Each number is 128 + 24 x the weight over its row's rms, rounded and kept within 0 to 255. Layers, rows and columns count from 0. Numbers have three digits each. The size before them is the row's rms in percent of the matrix's.

# k: layer 6 attention key, 96x96, rms 0.0946, rows 90-95, columns 0-95
# q: layer 6 attention query, 96x96, rms 0.0931, rows 91-95, columns 0-95
# v: layer 6 attention value, 96x96, rms 0.0744, rows 64-95, columns 0-95
# o: layer 6 attention output (transposed), 96x96, rms 0.07, rows 64-95, columns 0-95
# gate: layer 6 MLP gate, 384x96, rms 0.0973, rows 0-20, columns 0-95
# up: layer 6 MLP up, 384x96, rms 0.0852, rows 0-20, columns 0-95
# down: layer 6 MLP down (transposed), 384x96, rms 0.0766, rows 0-20, columns 0-95
k90 092:134096155126147134130097155163138116160086145081140157118132140133130081124121146107107124106111068143137111138107117149137115134145110146166084152164155091162141147161125163094121132149136084116121121128169091125144153153119116156126106121141103087101130103110178118155146119133091122171
q91 087:169139127094130070134135143121141131108124069122126082119162108132107091166150114149141108157132120148100084106139170127164080165154146142125109117121123137121156121147142160106107080159145126128104111146094150147137107110133083111158174115135103086134150145145139132110114113119133115165
k91 086:077104145101141158122134155125139131148114118086085120155157162106115139140141145086117148163149106147136155156128107123127118127156147135113078131167126143144117138117169135095145121161088120099104130125086137159166159152099095113155113129137152136101104102095092148164138097102094164111
q92 090:121125146119116139134137102131143133085162109144147113163140147149141139110143165119123129155092148108158128162093115132159162151146121105124130133122111131138133118109143083136091154152173183112104128115081064107173148192138120114137112154162099172134111133080102123131124101113131127117
k92 087:151135118116144120156117166128111157103110141156165105145111077120149149113148160141132097141147142110126142114107107128182099144131085160128159115154059149113094126133156148103116145102168139155122183160127130105126139125094075101089132135174099128126151128137150144112136149128140117107
q93 095:164118112136136103144125129139106134148116088086153091131175123154131155146149146139142127134163119127103136128143194167133127133090111154113115093132165122083131113157111130108120115145136125144120116140146097124121142075157091122125135132133137098111204174176123086140111140143158110114
k93 094:070080132112148127085104155130113121136145088082085118156116121136126124174136122102111135130131135151108155142129132091089112148120131100132112165144131105144127149122170156140132108133116144115176160089102159140174119162138131123165105145113169114090112125141094147123143080102133157124
q94 077:109134143137153105137135140119127098132079116143121109095162152130115091103138142123150124152107138139145137143149110139172108149085114134154117108142144156148171099174136138096122176086094109113154124107112115150136176127096073154151112132072147128126155174091094118129136153135123137091
k94 073:141149138133103120120120090150108106149136134149098112128135104133128132108099129145112150080140170137108135118103161121074138147167153151122123127080165132070113162170124121121164111151089139104176123122121125173118135106113146111112152165127139139107134157158117091160103159126142092081
q95 088:143131152136146132106143135114117148137120155101136139153144134115130141094099104145134106113194146095137133105102108142114106078043120133112143111129117127131162147164158092154090135138120146170153142123159128131120151117148178158091088142125166141130149129128146102131142121116137134062
k95 080:105131127121141109119100125124151163159111139137138144106103143130115133145102117116111082101173111148133137114130139151078150084121112167086126202098120112067186137122130139144146116139131112127169178130145156128114145110119167134102093089142122121118146160126135094091137114130111130148
v64 094:095138148159125169152145100126106105134173123111109147109137115136117144145114090103145155155108107123139127123121131156121156113082118104112132108173172131125121134125125083149157128151146142136103118090139085133155170158141091166104106122151098140130122139081146150096103077071161144124
o64 102:124125147067096078134106135113148135099101149123149118121142112127149126107147169095125114139119099118152134136091119135150135156145102095154147121093111156112129118147140128146111154125140125140103141176115109130181140112100144103157138153093142229115135115092131100127153135146123111094
v65 090:090120066134123133120137127125108106128146098089107112127142114115161102155160142110108116120104108093129097150135115081108121136141127113168157134174120125125131103145087144153116124166092141109128095103093141131148107126144107107115157162128123138153105113173120157138152083104139100202
o65 089:154146198136135162082144125129123100143142087103140111109140110162098108110096151099129123145162141127135156127112134133079120145092105120119116107118156131126129158134146114068127132137151111132134141119159110155105148149132149189160099110099140098135116138109160096115160148175119119081
v66 096:101104115108107136090157098167123111115134119197142111154169138141182118156119137105122115135120106111174123122104148155132152122116156124128147077146159132091128108147151137163102158188125127120093130141150120106134150173121120149117116120108100130110150074115121122148152175109106138135
o66 102:128144107130140079122143104107151121119144132087121142147140115112106136097115161110106137157120128101098154130119166132138120117138096135143147139135135153111124130129126106123126183111131123120128118149137070116173146093155133104094135155171151217150132153101118099100142122156121130053
v67 084:136124100134115133062127149120161137114110168162124167204152161135193110119080106113074115115105130127158149151100131093142144134129141159106125115144145130104103135103094135138094133120162135154121114127128111152129124137100166108103151123107144120104148120117119128099152104109115154165
o67 077:082151103155179171185143087108128144150179108118145134115070117095105152116111158148116128146130119129123150086162135131124125160143110080110110138165099141125130151109161127131102136141076128102119142117143109106161150105144170120110129127122145163110124122127099076124135128147137110135
v68 087:116153175126112118115088155111151113136123129115127158117140070116058132092120173163152126138134120155129147145135132119124133074137107138111161109133126077092129150084141117129080127150130138101140143133114126112100143078123161103143138123122105107098123115119175124096119165170129150104
o68 083:157121136088127174120138127097141164132168126153094113151120144131125142133148057108132101141134155080097100116157154130187131115139131128144115130121110140143109098123084170156162131137153112101125118137149112115152138129134117160103150127102159142120107121117089105129148067096120110175
v69 094:121142118158117165110157131100134164120128164100133167101120209147135122103116094158127099162140146116077157135116120110103124135087129131144134133123136172124129100144149084130144124090118120131147192127127140100119119130172122087142104152135158124112144146094148151119141090105114120090
o69 097:103110127123120102146117132156098157130095168150143128127123119135148113113152119089112139099107114132166074110130086143123111186154146099100087148140128115092119132125169118185104147117120151164087124113103133134138123158094099147170144123155144148102134104119133118118096152120161148185
v70 095:070100128184120166101175123133080157106110128117111116127138128082140101156075113098078122152106149108126077139134138165119114177133128112128145123140169145136080096141124118169128128128112108134135132107123124141143144132113119126114099113128139121081117108119108163132146112111125183137
o70 100:133145123105107063137099111109122123145116135115164162150122144156131118071139133092122128102115121092156145115084096111111138140124148089135144146137120134113150159151185114113113148112146157148108165131146095119158148132089117110179102151137123194115146142117119085138116167141122110102
v71 082:130152143147115118140171133067099142172118185097137159173108145129151118105119097100150110138117118134142121121121129152142126084156140147132091128091124148126085137113122154137143136114108147113133124083121149146168116145122122162157116078134117159100160119139064099126106161115153096117
o71 082:115123103149140109132135142119131140051119118147176167136135134120111147122130182141132146122139143128149147128152062100117118159151143127128145114156129146131138069126144090159073091164139148144105116125124103119116132141141144086085113160115122098096141159125111113157097125129099137169
v72 085:172151159180136132147135092108148147137103146105146141089128160101108105131165066127112147125143141109121138117137097094164155119170127140127116133114106114134171094151134096094167110124102116110125112162132131098132124113174124136110116099135170103105125198150156151141102114126126118128
o72 087:131093130111143101161124179179107135116096150125130101128117109161148102113137142142156118104084125142139103129148131143112124140123163140110103159122128080121126162106136108172118134138123138165103106104113170121088126136095121159137150154110089082148170073119104170139115152137101135162
v73 088:138147142141147123153094142133105114144105128157171133064131180112147174143182095165126122118141142090112096135120119147121140135130132119151097102117091107127114141156127107118154120071136114120119154171150127116108108110172092119151116134126173116078107118112147128113154166116114105091
o73 083:096094148145119115171143139118131134141078144145087112181142127119121094096126076136128130121115092137143093116128122148121111129157168168090141170117130105111135118124139110183102121133120140156089119092121157139114133143092123129134137124207093109154139115120146140146120145127167132168
v74 089:185075127102100103125138164126100134150142147126118166121150182107139114132132059117142144129091132160124113122156135128120171148137118138077156153144118123135151140131090124131106131164175131166139120122096135131123109129184091149119124150128128128100141073165109133143136105130155128142
o74 088:099151147168152152122091125134139128128164112134164119165109091112132128112143176130139135121177124080169157128097129106136065126156113104107126154133115127132100135095149115118139082112116136087149138148122136123128166151147167129161140147122131077174104128087147113129101110098093122126
v75 091:091142105156112141159126127166073145122088102127119131099152107098118120145106147130097148120090120112110121128178130085108117166110109106129077138168109113132151161148141107165145110136107127083124121118128125123130129119190117149165113135132167116099116103114166146105162097130142171108
o75 094:143125180109127133088113101111135123161111106089123144145132129146130092084140105102130122135144126102145104108084084159127153118113143131121177134103138114100116126114137097109139154103143132182105169161134152153127151144085138164167130149109106162121113112142155125123109197119123090149
v76 088:113118150159125164108140117079098158153118103125109137138097111136135150153114122135137092134164172122091141141129121125117125163118065118087094159157093175154150138114113112147146143123112114148119155088098120116118109102157155149124060136148153127155116143138140131155128111117149186137
o76 090:110128176097130130112092157133124138129133138112109135126112144161115112124190130134113145116115108150204111135142077134110127149138161097139112109101151129125104125140155138157094110139154174136121158129125138151153075145093076102190113128096152157104135118113096130134104141111126103127
v77 091:140168122086100138108139134060059129113129133080146133147149161134160148143140148139070154124157133143142147118145137132112150121155100119100067122120132109142127138080100138100124138090143110135139138115124104103147155095146128148131111182100094098146170115130133124119111136121150123127
o77 092:086101142132120169147105087129176162167164129129143090118120166159101118157130106142138146100098171068167138157129111128169119143116136097125161072118134110137128113128135119105106143148083137114135101135105142161131125131129103095114106137135169135144127095083112120164126150138129119148
v78 090:155138149108158096138133149105150147149097106167130108124114147154154110093158121169123116105157147140151121120116124111151120114159115153086187123127096110133122183117106143118131104143162113125147120139128165147150109095131148097079147136147099112108104147162171101133166092166145087133
o78 098:139093132137136184147128142157117118094183094126088100137096111117108131147095113173149121140135142146109145123176184137131116117124161170129091133139127126144157096109108150126131089139116124092139112094115143119087126128153130143152134061136142078158131139153104156136114124093130127146
v79 097:142130135131129147182113130168148109130117176141137138149102144112126105129103101100129130154097111083153132137133146167124135151115156140187111124129131177126102106136179148146158124107087111135101125103128118101143096168100143164139115080128125136140148124135065123141128122086097163160
o79 100:107163086149159076121169118106103142114059128125151162128143135113159135114151185115111134107116115158134137141107085107105140134152100136108117144137105106102142146137104104149101179122147156139133138135133097134122158121118147081130116164129098167111107176134137129118134143178103131109
v80 090:169120127088147066148113136147143112120090133159141153154144132172114110127133143144129133090155113134130161146138124087143099131173114161100158176110101108150115150124126133082123106117123152098164154153161167154118116115126117100149164164128143120145132152171162123132121147178133116152
o80 102:156115112168152185118137136160111116140161103139115130136119130110111142155111094179137132126129158136095103112162149125108117089109139163106110136133142102174122128115106139101141095153123114124137099105115163129076131127143154155097125097150133050128094120170139168130110154116149138157
v81 085:158110111118147166087095174102129127150163183119123108173106183125118148128123077124157156122120119110124094107138136125115177167101115130113111097159097133126107155187131127140110125126164109146126125117109113113119158143153130087125133098147120137132138136150132128110067084109125127127
o81 078:063143125141130109218127107123132121123111104151121129118113116142151111102187147134098146124156131136156145143084132142115072145136101131111119157086141147107115121111133106155132109141126135130086155136115106136138094145137090122158118149102140153155144106099136083115173140135136166146
v82 092:111127115092152069139085124158139124128111116168136114166120133141104084118186169116142100101129125124088167115111148119132134146169100133143108149118086129147136144108121137118141104129131150129173084130118147124103124110134164143158131163141140128158138123167106091163127171176113093137
o82 104:155138113161131196099176129135115119138146098118107132109128142121125146164102101176120143124149155158140119150167139122104110073107133158095115124128143107151119122120123126114151114135112116115145143109144150137074125136152121121092123088134117043130109143169147179125105136103120144156
v83 091:151146127142168104093146126093166133150089088159105196120143102181156140106113094157086133146127115134119166126093138112110100108130143108110117149106096113145156124155134117109116118108161125153121131142140165134108112143112121111112116127136136146123134154120154104133136079171169121068
o83 085:126106107152138138134081153150109119065119159126125094142084134095114141127097106165140114109135148170112088109194131132150137154103145149112138136145144122124099130110136148162107117103104121141119149114100137106127095098137128153181173142115143117100146117168133153131118141071167136144
v84 082:094135142095107102113145142131108074120155115105123144146160133128129152091110145161136153105083110148121148125163129156112105123154111127171093175156116083154179107154161115111119114085171121155169116136137134141107154081147120143142133124134080117117126137116157114108083116129128132159
o84 080:145080115134132106144125067114153158137130170156143097098136125145130117163163117123155112146151169086104105157114131102109143092119136163127131107098128116156072131110091107082166156146099113109110144109159139147096092146132148138120140130135132077119134125148108134156160151113161140146
v85 084:112085081143101127152110131150110116153136111127144161138123117164170205120101113090176118138122111135098125150122129124125134159084117129083087135150118146129116126118170106111101131157139158160126131164090120142117116164145115167134120119117136143136106140162064112124166140146137115123
o85 082:123148169175151169072134117130124107091148140138117129152148107098115094148180162160101154152173113146184102081134113111123113110148100121125175104134140155118126128144142146156137128108125098115170139118129144131145104121122150070136110160128100101093136106105134111104107126114136135113
v86 091:126171144091154113147145172127106140133115117133179109097121050122139171123145183134158148123107126148133093113154145161119108123121141120083151130121126114144138128095107163135138116143129109091129078110142106140126126118101154129131125096119168128080123176112129150146125167140144168132
o86 086:163108136145117141126122085128154114119141093133084131149147181139123106163121106149141141132134142146088153121120108105185118125114153152190132128114136115149164139128124141093137112121166166126123136142135153136111128120122130137092103120111042106120128139162116126124159072109100087102
v87 101:142085119123165116067098156129161165149096126174143095140117067130167170118127153188127127149144123133134104117108129171119134113124107143111144123102127118127167136148125154098112112150161128105109117162121117127110097110107113106142137136131135122145117118135158116127192185141113115105
o87 101:159141126149148128163136145105122101110171125118071109132145150112080111120139104094136129137117133140084143133177162144179090130135149154122158129122132126116097133117088158151138108105119125108160124118144174115145124096161098144129144062135103125130125134141124141147147071075147150121
v88 083:137135111124128182086105166119093109147126138139122105108158103114161115122153112103095122144111113134109109138122115139117160127118176094158147104153098102125122116156124141153182117170112130128123123106136089093135127121126101159128119135150142171150070128100135150078165121086120168165
o88 089:117150158072114084150137128089143162093093118126111132102126119160120124104161146099157130122112098119148124146095157144126094184099121136116127128112139154087117133147134110139107177108130169156106142142147134123170145128091144142160122134123119172101132139099168110141148103148126082083
v89 092:092086118138152132112144116139115118112117079133129148144151114176151132105128118178144100083100120129104151124115121157119152177123127129114097115129130092123096121167123120148155122138127179075111109138129153113160148106132146090118148167131087115148104120119173106147142123122111057138
o89 094:179134119084132139153134139097121111135147151114109086079129140124109108114099133091127132164141111120136111133143173166117095075142133122152157116122156152113155137119106121110099133137113075150107124145112094184098110129145156154139139093145182143125119158114109130140108154096148179133
v90 085:165099141148134101075113160089125136154139161080098129131096064127092117128130117150122118137179158177102101136135130117115097102108132137085143121089125139132118149101121114103122134083105116151127129113114130156117167100108111094110174126138110122181112139107115132116141129131155097143
o90 083:110142130139094200157101163134123116130139146147108132112121163141092181150148120096142130094113114129146129103113148111132148147113144091137121106127112094139150102136122186101130077167128125104150117119131166104114077156128118162128137108101161073115141105123161131145144094116138133162
v91 081:152096146149130130072127121092133178143075093105146112134144141141151150149098126070163135167134131144135134101131137131127137156108161094167114153112149098105146151171196088134135131111134130097114111141129099097108166140145131128118115120127102112129115120139087132109111168152105114147
o91 076:108145109113136073136099136123127118102135175144098160136174129176119108098195127163099129087102133084134127166097140145133118110137124132107172121143096136117130110106137134166132175140117124154139158138102149141102097120129130146115155135106115129153163115094118123125097136144100171086
v92 089:132110125116114133106100166103142218119130158127144121145118124122068081137134178133103113120148111129110131124120100128135145100128146138097139138071146141111117130110065144117155137169129121102122099121123092136151103104109137119138089118136137138127111171114082111143090153139159111146
o92 086:154148136088129080146164141137123100101136089124125175095155134131171160157140114128172141119122137156116157115141107135165096108104109103152106111150152131146146151106159155176087072131098166122116128121104174121123146155124108126090132081119129104114127135124128137134118086140088122130
v93 087:146131145134129093126146120150118133147158103087098103084123152115144128111125148137125113086132137124143125152103103143162156153136118185089179089143135147121136063103123164090153124120089151102101136144117145124133119159166098170115121132115128102133125138147098147105127144113122073082
o93 093:127100119148149112107122152158134109126166140108121101137159097125123089148116165083158130178157137156115138120155180114101111112145165131174105157129100112131153140149115121144103143132129084146169077125137140100133124122110105102124103130152111082141137084075160140142114122135098112161
v94 087:093171109154116134138131118158125166104115153120111176122120149080132140130149122106122148126091137101169118176183103120135133117135128165168060150160146096136146097127158114149151119148152103118125116129114122133164117148158113154142143076097145101092141118110110126114133112109106163133
o94 086:137128156163136068119146098107124141142093127100172148177127113125152091125126141122135112151155119105116157092102085146121176120130140096105143148148100113095128134113118088114132168128099154152098121099149134143119151137119183149132099184110085133110134116131097130123163153131094120151
v95 094:145150121131082143108157130144151142115095105118141092132169153155190112122077128134072124122100125131157140136131132133100126154160159116174159141110122119110097103138078129133116128105061143120108132102153147158105133167138123077123127146132127114129130120128126142143172181111112137140
o95 090:105115120148204090123120093128109101158132161142127144105161126117109131138112134096108115098106133084080124116119123161110142138096164148089119121156131135148154176134158086126117144098146089129123133173109124134117161112123147189120136120184141118105132150135142109141098136158123112113
gate0 106:155124159133127102112075100127152154131131130101112098113163128100168130118154112101121130139122118145097093164146125158107128121147123108143081154136106141129168105144091155122140117127097085167104140140134134185135136077153149074171141163153120110123143140112146093093099101147140144129
up0 103:150202136113117093136122132153122073125100086129106096091141142145144120123098174152142133085124104144115173138116124151122145122159104133138096150119129140148129098151133097140142140106105173084110108104102131143144104127111141123109131133080113107158116126130106142170107128079114091162
down0 106:151111147162087161138115100134142128143118130117149144098120084117110119127114150169152120147117120108130099117167162117147110099141123132131157074135153138189129139152134141157113087075118126150152106118119148106189149082103091135137149115184130128123145109097153102109107134145133111097
gate1 100:125124145139162112124119099158164123133148069132161158133118105128098139121153133150118134109157153149142178145117147122127101119073133107159105125155106096102154121092149182098174113081130130167120128114117125141094126151149120128120114085085141130111149160135146113110088144121170166131
up1 098:153138160156100111153116088127107137102146134102105128167122162154114133134152147070107148122153142082122147113134155119136111073111143141117118154110191134130102130130104121108145114178116154145138183153171159149158096143139128089143100140110108127156143110139154124113106126134120096088
down1 100:143136144156122088103090116093134186084151149135143137143140137152131127109165165125153064102102125116129136133146104109137120104125119132122175128158136118115121110104131158130136135102096109132127125096152098143163142133133137108149112135191092140148106173163115098127102086163108087155
gate2 097:129138093086062151175126120091103149130086127109079151157109129158138145137159137143167076142122113137103137141137152158130123121104120167136161153124129138109127153185114139167136093089123119117107131158113131127123147128118124100114180122097119084149135103107099153125136120119131095113
up2 092:131098122166092117129157141162110098131119160143102138132158153176134174106100087117158161145095140094096111135119110116103118123067091130106085146106155111094156163118137176141140113164143136106133141117125150137154141127121122115116175089166124097153131115122113148137152113133110151110
down2 094:126140151173202101116163110140143096143177118121145132115132138157140141111122105119141186147109168076135131102141127145098099116127107065117133141140155102131091128090136123101094145152112167145135110104129146149129125148134091134140114096129166137121109097128147129121156129141129122073
gate3 092:073143147116171089151126138126120113126105068157128116136132153116187133119186117154129134151132120139119160069109143160119129168175136126116154146163105141136132112096134130108147127094103135107144083139126148141106096134112127185106122135122109103123148113158128142151121129146144090093
up3 089:127106089168114126145144141147099106089117107140124118118187118163124117125136152116118096121109141115116128153130126105143152143150110157128108070082108124110148141159134118117117131105144152128144123196137089100113102111155149142151150217111153146110117164136126127160159133108116113150
down3 089:146146155134085148138114143136131183123123180078118124109120105120101129141104138125086120155075156123123129186108153087126169085089130147112140147144120122103125146167134177075142147152136154120099113116100129140115131125104121109123111127156117142117096157123174133155133125134154106098
gate4 101:119128139060085143127131115097112151122094103157104120118133121169154141126121128124157132140099109147108183122110129125086165147166091132116154150145149121122150169135138163158140138137097113115106123130131151104133114144117081085095170120092117109153101104149129124122081127138188142123
up4 098:115098101138174143122140156137125122102131095102170098132158109099168168181131106151140152133111133145145100083106137113115129177132134125083149150115126145129142125128141148152101125133128134125144115076146143170125174118107143082149123093153127107123108174114129088094091133144163141106
down4 099:123126122130127170174161164140077124143118113162117135146083130143131143134149153148120126106113099108067169126175106121124149161129090117136131094156151102147101123128166157139114075125075150102147123120135168117130159132139141121108167095123136116145121115143117104117093151078121121144
gate5 105:183102110118111093145115153148131173110137123104095102166137134153170152141128146139159124100137143127129186113099127148119114148124133160074143101127101082126146133123142131104121076113098093125156103109133085136103121110106112162113169155153135143142133111145122131171091124150115092151
up5 110:133081135145131119150116154129104148168160122138091100119098063106134169113169136082161145110128109100146126145087121123133111113135127144123145085109132114126128083088091141161118153121146134142132136098130142185106079124151151157093118127124092121149153141153143145153109113114133132085
down5 114:168115135166157023149132138127105137134091108165120158156139124120144117124147150143143073107114137117129190122132146141122091130108114140125113133144164106110113123110109129149135125143099074098105110110138138167118121145143142176117124118139100115112163139140161111133119114139133091107
gate6 108:116126112117126107097166129091125091121147132144140122142150139101155141140127138142132129113146160152094126124106149138093133153108100167063133129139124132131148106129138134106160114130130175127091143159112157123085151129108102119091163110124190136096092110157169124124120183191121127097
up6 111:093152114123138134115110122179179105096106144119111080136149125125147139131180108135149115156100139169143124114079144106159100164100143130165113145110138122090123139174129095129114137136160115092106112135162123085131092147112145141128157172144123160125144138121088118145132074138114130097
down6 109:086147153127142102126131130159107171135095160137119112127127124106154111107126124140149137117118131144150128164168125105141154160116158109154093112129128083092159129107115087104146130132130112171100066109166085130129112114126121137139117111156096151120145157117087186162145100116172095136
gate7 089:084113091100142136124140148082124125131139131131154107069149159156134086175143145125109142136152121139174097119146097116134119160119174105130126158131144102118164116113151119108123085105125130145133106112124120126087162128147141164070168116146119151078141119166107108123149149123155104102
up7 093:108106158108175200125112108106128098097139121126190125129106090124124102110087145155109145094151136123137172142098109161129129114111130156133130116169132145122104111107122108136155128114144109105130123134132116133128107105147108131137147168099092188102110189144130112109142129172147103132
down7 092:093136136090136150133122131111143123109136153134118089095097128137156131174123091174111120148099141109160099091132145123149097135080141120160098146141141079104157113103125093137122140138081128109160130142076158131114156164146163163113156134127139149086094136146172117165124127120131139149
gate8 103:132120139117100124106124127140152147150110172141169105114179110109144112157157138177120145099170088114136098082122110136135098157128142090099136132103125120104135133096132121147126135166142116094115165119082098105149152134126095138141108102089113067118134190166159132116130134136121135141
up8 106:158085122126173138125190089138121129110128114097121154138130113130101142189143147185121151110101123074123131155089167135123135110102126124151137145161109165172158123084146125087112095141107109137146154118130117125132144099125132153112118130132110123115073151158113122130094145161125118147
down8 105:143136125114120113154132076128142097166103121137123148135157065067124119126151110155155159112099108120105124150137100165182140113141138139087120076159168161098147145141118130159119094108142142114130112147142102093133136137123143141124175142096125140120110106099139133080146109145148157153
gate9 101:167110139157142067094139112098115143115113123129151110119141101127160168171150124106134103104142136098114124102088098159145101144139133117093114154157079124102114109122117144116101106111139131147163144149131096156146152163154076159167115178109142150098120148107120127133116107150088108141
up9 097:112095103106150155132139088105135113133172079168104152119093154160138096140117163132161136147085164151148140126110098144158069115143172144169133129144163134147108103146117106122095111081118160121106165159113110102112113098148130127142133111124146135114163111127169133137144145105125135103
down9 099:103135178134093067113121137105075115174117141143122111149124100146141071156128108124134164156082150112108128099101134098115114127181161099160125138136115147116115108138144159153141094113144184118123146146109107117159166124146103132099127151108124129119111133158126148138159118117166127106
gate10 081:149139131144149133196115137125095104099109133160110179122150145140102159129122131142107057116095122090135140111129141171120131106094124129096132126153122154138094105100129116111129133129103134095105153117122094132131141155101141170100159159144124162121118162090151183107128131182116124123
up10 089:125139099131131181127133100135135123096171171159072083168156083126095138112097093135139118154091123121094161149160126148116189126114133122097112129123150105171189126125132131137130135155149140090146122125136145119112148145112101112144098147137140104112146089135095144121136135109141122155
down10 089:099128093113095114114099126120145142136096118104180115141103173151126125132139125111118100096166101124141137136130163150144106164129158095166170155109125146118142127120113164109079084121135132172162096117120117138120094121103123079142118142133192079127158126168159129121144129136104129134
gate11 081:136162107086123125099094092146114164124121160136153135112146106118137106144162117130097134124178122180078133080119150131129129124129141181125108182138165109136109102117117131119126134154096095079089108130130170112106119104145117111173122160107077110137117127127099117135119135124107139157
up11 088:147117111156144129117142139091102126127147142154123124097145118144136126151085141157137131139118162129085160084121191148148100107063091104121079115158142133162169108134123148150125129130139097112123090129113101119103092083152136115117156134111147133123089150133135155140071147125156137151
down11 088:120147116147133087132121149140136125151086154140094136112147121128097169159118121153093164107146165112169138099117100130146125119122129156129131107131113127101112105091085150074155105110113172138134142151174126155173136121097127151088129184097123125108132114092182128142132125090113116146
gate12 104:179166165162135111127137116087118140106096159120121117151113090139146133146168165168150099140125129136164102140141129129084131137125146138098073129114122158110123118132109184143137139148114124151125104105132140138132119092142116144116117118084095087173140122104132130130055105143102144159
up12 104:111158143109115143141121171119123105096091126140156118139117141164134187154128127156126141139147141091120169144033121129153149144101147125131115104137115118136104102142133137137126111082126152133136105094102159136128072170152114118127159099112149146100152111118107158127140088148149098129
down12 104:090093154143117117157181102155148142128157107126111156114125162136085110158169142090125161074145115094125153110123126131098121122143072173113109096144160128124115120124125133151129126095111151122106136168132092123117151155121144112152114130115163111109116133187105149162121174122102124122
gate13 105:165131186126127100145161123147075156133109125162097147142111110179100161130168129139126105140162091143168169119122149106107127118133101134121130065181112075140125153110161113110132115138165099151131154151072128124115149136130108108151128093128149120136132143109110126135130131118136134142
up13 098:162153106151113099151152134149055150127126133155152157131151133131118159141122125125147136131131144106172150113188184088137135100115103137095126112144114135145142137104104120138086142104131126123071135157111145155110162111079127098117144122142155123109126123076088093122135149095118116144
down13 098:139119115138104047112150113122104133122115139128158098117111143086161130119103101122132110168104172175091087133134126121152138107121127138099105122165159141122139109101159124069100138178123148135153103109152125149114115146112104122126146151147146174148118113103148104140139142180150126110
gate14 094:102145145130136103089103114150151110158102138123110136096144123111068125139112138157140148153137120149117104107106127116143155124089142121129093112172148136164160138196118114094126123144117113146104138121111124142152145129124118111129121138177120117094149065178167132124088110170177111114
up14 094:103160149106088139124147166135160117112071104161083151136169124085130136153080114147141101088160153093104141141137170146163145097110124173145131104095112152133111111129130115133173107179134133123127149144115124159086135110123147116130113167111111123132121140121148153119129082134112145125
down14 091:127159119138131094122124124136140077137158129144178101151155089151142089079150147141155134124098064172120083113106139123134096154138135100108131144152146120146147114145104128093143124096138104154101124118125120063146117122107142167157119119166111167122158140099112104134150150146143127148
gate15 093:119163087116113099127126115133137173172129151127114173126125126154114154121185090161174108154126137128156097125091148148168095095110094127128129116141122120112141112142118121123168097132133093141137145153115121144097103101136099100139168128078155119073110160158139098149143127131162140122
up15 104:127081103139107152129150140100125174142113068165127127115102123128133132128109131118144159154167168182117093137125134153127106163109102145116150120128157162085107142124140168096150089096138130114112157087105123150119135129144145119149139088115090152150099121168112116093118095150156100138
down15 109:104120148126101081123122142133095114159144118131155133131103150126132125135141114153127068161151123143119164075106161133114086160135127152114149145135149130096098113126126156117149091128148122134158140139141138186093071114136122109124155107122138095099099191169124097113136087124141153144
gate16 095:134142110148150089138132128152140125103141138151093095135111099120130077133107135122115132114098143159152103123075106120107137126088148171150127161151141162154110129169117138127137139098137169118126169169060076158164091095137121137124157104120112112124147127138122119130124098128093084152
up16 096:136129131169118116120109143167130155186155196135112114134149108114126122114108100141147108189101123119152139107152123119132116119112142077148139152147101102105095139110127115100133134137171124182117124147108083145107114104151120171116139098153142135146154098108124093104091082110112121137
down16 101:105143124152115090140089113115098147159107131118084146130140122089151126118079123160128108125132124113141147122154124089140116119148177098085119132113102136093099139126120134200155149129136151109117137148108135117115183100151115139118135146122162074094148155151151132111147166096172134147
gate17 103:154118134133098130140095118121114156117113142116094151154153122134081120087173143094158117151131097158121143170108162151130112118156134136146152092098109098142144132137145107166104101173138076098129154151113117140153145115145179137151182124112144124100133153123151129164104078105123147128
up17 102:146135159152160118087115120121158079135084101074104102116093129141146152098121100089153156098144119120109115149120139100172109149107100122173112160140143117153121141146123100111127135126191092104118140188112123131144147152109131136132168114104118133144157145126112150140150103113169113136
down17 103:120108105162181036152130099125107139140145131123124135100112148142100142146140131137123134118093120123124158115179121161099131142110120148101145106113123117137126129118173120163130117112139160161113120161126127151089112161117138107118098188128125145097154068154135136081116144118110109150
gate18 104:161139108143171116109114123119131182180113144121140167108107128110103081097103149074111091082156152126113129147145129120111126113151116134112145131170114180127109124173116139147100135176132152142124105155128080132113142119113105125120157116124142096138167101131175128135152116170114120122
up18 111:124093137138102133134114113138109138102115120117108143109162173121162169120123147169174114120174135168158126101101120115134071183125112148148137150136179124118096136124145128150099138133120124114132098114136105147114138137127142099114123146107101117065147140069125105117080108155090152121
down18 112:146150143159112096109120155132134170135115113141138165119126115128122100104124150123115058093132139107119176140103093156130125111138152159134136192145100136124099095125125122121067147149147155136133127155132096130175123105133151161096150100132155136119140127106147136143114122063121078112
gate19 097:166115141142102128123110120150123129143151176121147096128142114122099096136151088132099149089085141125129117150110118158137168121136127171142123113142151138137124139137139118149133097115132081140112099066160167127093146155142097097093118152139136123094129160105170105097141142184136076142
up19 097:111140161153124106121133090069137146169140144147137111147094119137131105122141124133117134128118142103150129162152106193090085108117134138133142154140103129137137177107140100069156125121129134128128128175110107123120161117082130099122115105155156120157127156098141176070105091107126134129
down19 095:090123125117145099135139128138134118119103092163133132116132140078143126143137151137152129109076105178109142185096131092204156127107135115138143143099088131128096122163106164147114153129131115103152136117155134136162135111178097127124131115134098138112139121140132066107150133144141168104
gate20 093:124090128121105128151116111120138103107126154122097118119136135159136138088082130144138122134165156112135129126161142128133112127082131132101112162145158165099200110135165174107112116095115117093168112160131121206096119087105142168137133112150145122158117111160142153108117129134150124132
up20 093:146139125132170143142086160148103127161143114126100144157135090126133148113175096120144149098127115117117109134101095098133132092187172165141107140092106128125119118088133136136134104120112112135134162108117137139138151161156102053149103102113141136154129158103156119164120105156174141131
down20 096:147106145114169133119108139148116148149142135127093105093136173079119138158161109118156049091157118142107158123128149094143122093106119093126134162090138128136116160098172152137144106105105108124139107111155144155106128104132110136156150118174136098108139151088136138148123112173137121142